Each number is 128 + 32 x the weight over its row's rms, rounded and kept within 0 to 255. Layers, rows and columns count from 0. Numbers have three digits each. The size before them is the row's rms in percent of the matrix's.

# layer 4 MLP down, 96x384, rms 0.0763, rows 0-42, columns 64-127
098:148140080135122058126107143170081085040095110127146134095133112179112195155113169130137138142100145160150135129143175158109166088106118126118103144139128167153120108112143135129186092159188084
096:189152114221153178118150093114147182122114103109160098175173126063168170136119128071084150125169147096172119087093139122160155072162087116135090144139117146136102099107163218125136155094188218
101:117106108051099172090137181092123102142108066118132197101166106156076102151110122123135107121111159137153140119124149043157125086085160171099099114106153130105153108066118139162116181108107179
095:096067143091093129188114111115153114154097088113128095123158166073173096098093188084143082150071198145122120091093143128084078131116086154169115087134095140156176121074121154135124105148148124
106:151115145089102137085168148107083117107129048142191093120092169123165201161070093146135157047090107120108134168161206134155118159060182129134211090088159157180118087138152107129113171086091106
103:182154177083113084135120118079109098046137122139186183129130151117117192095120110159104119156130139100124101107094147125201172182101188135164132091115102110144122138152134131124154095119126043
095:165095169125132169118126125163167182121170127157097069158104132119118160133138055137123111129098117119137166101151114162064151151111143197075129063114129137130098146114150127169166130129128073
102:158154065171114130124094095195062128192137112099105138146167154169165098133177135142095129156092109165128187194167144131089138048115079138144153092134158154099142079153119142099166113068193081
094:193186118113156131204101088150075117142143182099156080112085181143164112105097077159112136108129129102150131158143120120150155103135150135169169063110185096173136166146142083150156145058115139
100:075087108083103140134114165113077136085122184146086154158113116214165073126114181076121096164122077106153048097132138068114116121199136123070125179134052172108117125103153089173097116089142069
098:152089122113125139113109109111117084114206108133115115174060112131126142100130186140126140082155114138070142149120169107134067091127139095134098188182098126117134123143100055084164156064143123
110:138173163129166164159155115121111154095158153176128057177159117114090181105124153080198115127172107151135159069091122166095128123070147167111140151118144151148170129104149160065146090106131119
100:135104133116156115149105154114120175074114073094147085138122159121125088055125108074134129079119113112097097115146151102144123129126193191091134164148176148140129102111108111107111147155171116
101:110080113123149131147165097162139179124134067143149109145180163120128103118121123149103141086138176174128129108185138157101133168159086116169114113142114094117083105109114135176141116104145192
100:189161147125111127088144127128189189103094150138186107108132161129093165119114122115124130109162129067145111125087141129188094176162146113127111152204142119176094092092136123130150129128124133
105:070056141096059140158146110152115093157108117152135141118136105155199162072080133169212163125101127074160096116078152156120189134143126175155116115140190093205103143119095118139152124131154126
099:129115079136115118140128112133043152114086148091150126061099122080123159117083109179174137116140158110105169111142110135152162093096120138141168176118109131159091150121103169132136089199188106
095:084142084124115065145107099115142083121163151092128178112069052133121164216108165099157117166109120119100165143192118112160075099133113154122144126124097120084113107167132051111067153126165149
103:151125100083166166131107137086103108127115150086158151127130142120077132072118139108084049147107098103108108119101134178102129109148139082073142111109139087181171135093103157132081076145148100
103:099140146133169130121088181110138178126113052188103071121160148128156166159084076137174136062098151128111110162128171124198186137090174139119126133083149100131110118133165090120172155117081075
099:149131119146103120140130118114126145145138155129110132063122121164103119083118200135109170175131144085120089152143099112090104157164122045129140116074128081156165101150082182199142131113104093
099:142085168164106112079141172151083130149122091062108169065198111134121123156133144131119152133142150096108123141101161116073144116073140099107082100137131127162127116094064128143100127153158132
102:103144114167119091094147130088219158162159112194091145181140132097042099112142119125122158205129118084067112141141071106123147077120071107058052090122151161158102114149137122208142077162112143
098:121123189164109200081138149117182093102114086077144158125153121074147137093061094110123162102094104091132154112075161123124136152114107140172107135138116154107149103132164120142171072141149099
101:141112077119109172172101147107168181112156212080168163141110167189087094120094104135061112112123107082128144152177136114125159114127183151159130103147108111111140111157157093053122120143171142
094:111138102126140127122074178130094102076096131145109125113135061085129048079140097159144123116162097111117113174108089151112090127142108101136105124145070152058099195102129041185112162132106148
115:104131156102108099166085123114143131069155115150117072174180126087116118163113118189120089070101156131103141122158152174152108114088127162094175110102105071096140087106097079155127121106121108
099:126102176150159113154164135182119155135101185070185169138092125112125121071102149091152129125098121176124127136167150169111153115112125161154111142137124123120163119096103151139131147198143124
096:053101109170120120173189137185099108124187131129122167116162184200118096114122094102152126143108147121105124155123128135110128136135130062067152132116171085105120128136119090130064110168106130
106:166137184099061131169128216162158132090189112126141163071174113098119123124146171122106085153171130188129074094116177102093115052102118150087133097135041122089091164139079133140093138116129100
103:105124182129161150093102131123137164120083101169114201114104082107138093152117140154125128152159122130130121128111079146108117158169151190168083114127123179099128085076124133167160151191126064
099:147187099104167137086120134104150154116140121145149129143155140149201159098098105141104080127121097167109159099139168178118133171098076100137167179166083097114061111159127098135091120128119134
103:130164163138116150095079089166097088146114127073140131145105078077105121141104104142144106100099146195132165169174093168104107112078143176166156149165130102128101093072141091110121105137137078
099:131137096116146080154155047119141163094157133129123138138076115146099143115084077116115131093094106137107177125107166177135081156099074153169152145122143134100168114180112131097116135158142083
100:126106147157127147174172089133091164107126093154113055138134168124159114118111089138139101177127089087186109084176096131144203133138098144167086090201188165152160123104156090095110139120127100
099:139138168102115098129150097091108088105093135130110143085130193153159085125059153104133092197146147109151141176080120144128151093090146136126088110086168178082125082113122150153154113124086161
100:089114173122163094081145184103145147179079143117121148135126120138124150095118053124092077079081099095155138147091110145162139151095089173120163118090117099119108099087155118150105082163138092
098:146106142080069139072135102099147166163144156106191190123125167082107161142173070082121115144149125076151138129087111110126150111125107119117151112146125129148068132107152108093080141090129142
099:142140139097151147154153153140111131135114173152164138154168164154186146118112106134163149122130141166121150168150082098128103145111173128098100173069128127110087108155178098075162123154113186
098:064146104176088109083153140141103145133114101114053189161175146155148082140191128179135185166110099045189164132083162190140120113093121121138084105128111112120103153115138052109117134078087149
104:147036163100115163204178113164144158158156160163146117146154140098121117089114130133085083142115156176074114133121081177119125070120104152142187144164120203199135165137174122158130108136177172
097:159133106129151186133143138150121168200096027129105106159171174102155106102150118074136107150200079101148112122134088074114157110087145092146126124119140147170095099140129132162079106070159094
091:116142182072174140079100117123123108136141077134145181133133148162104120143105122102124175075128051117134184166135109144126158141093141142145114162161164079085072147168137130085152076160126088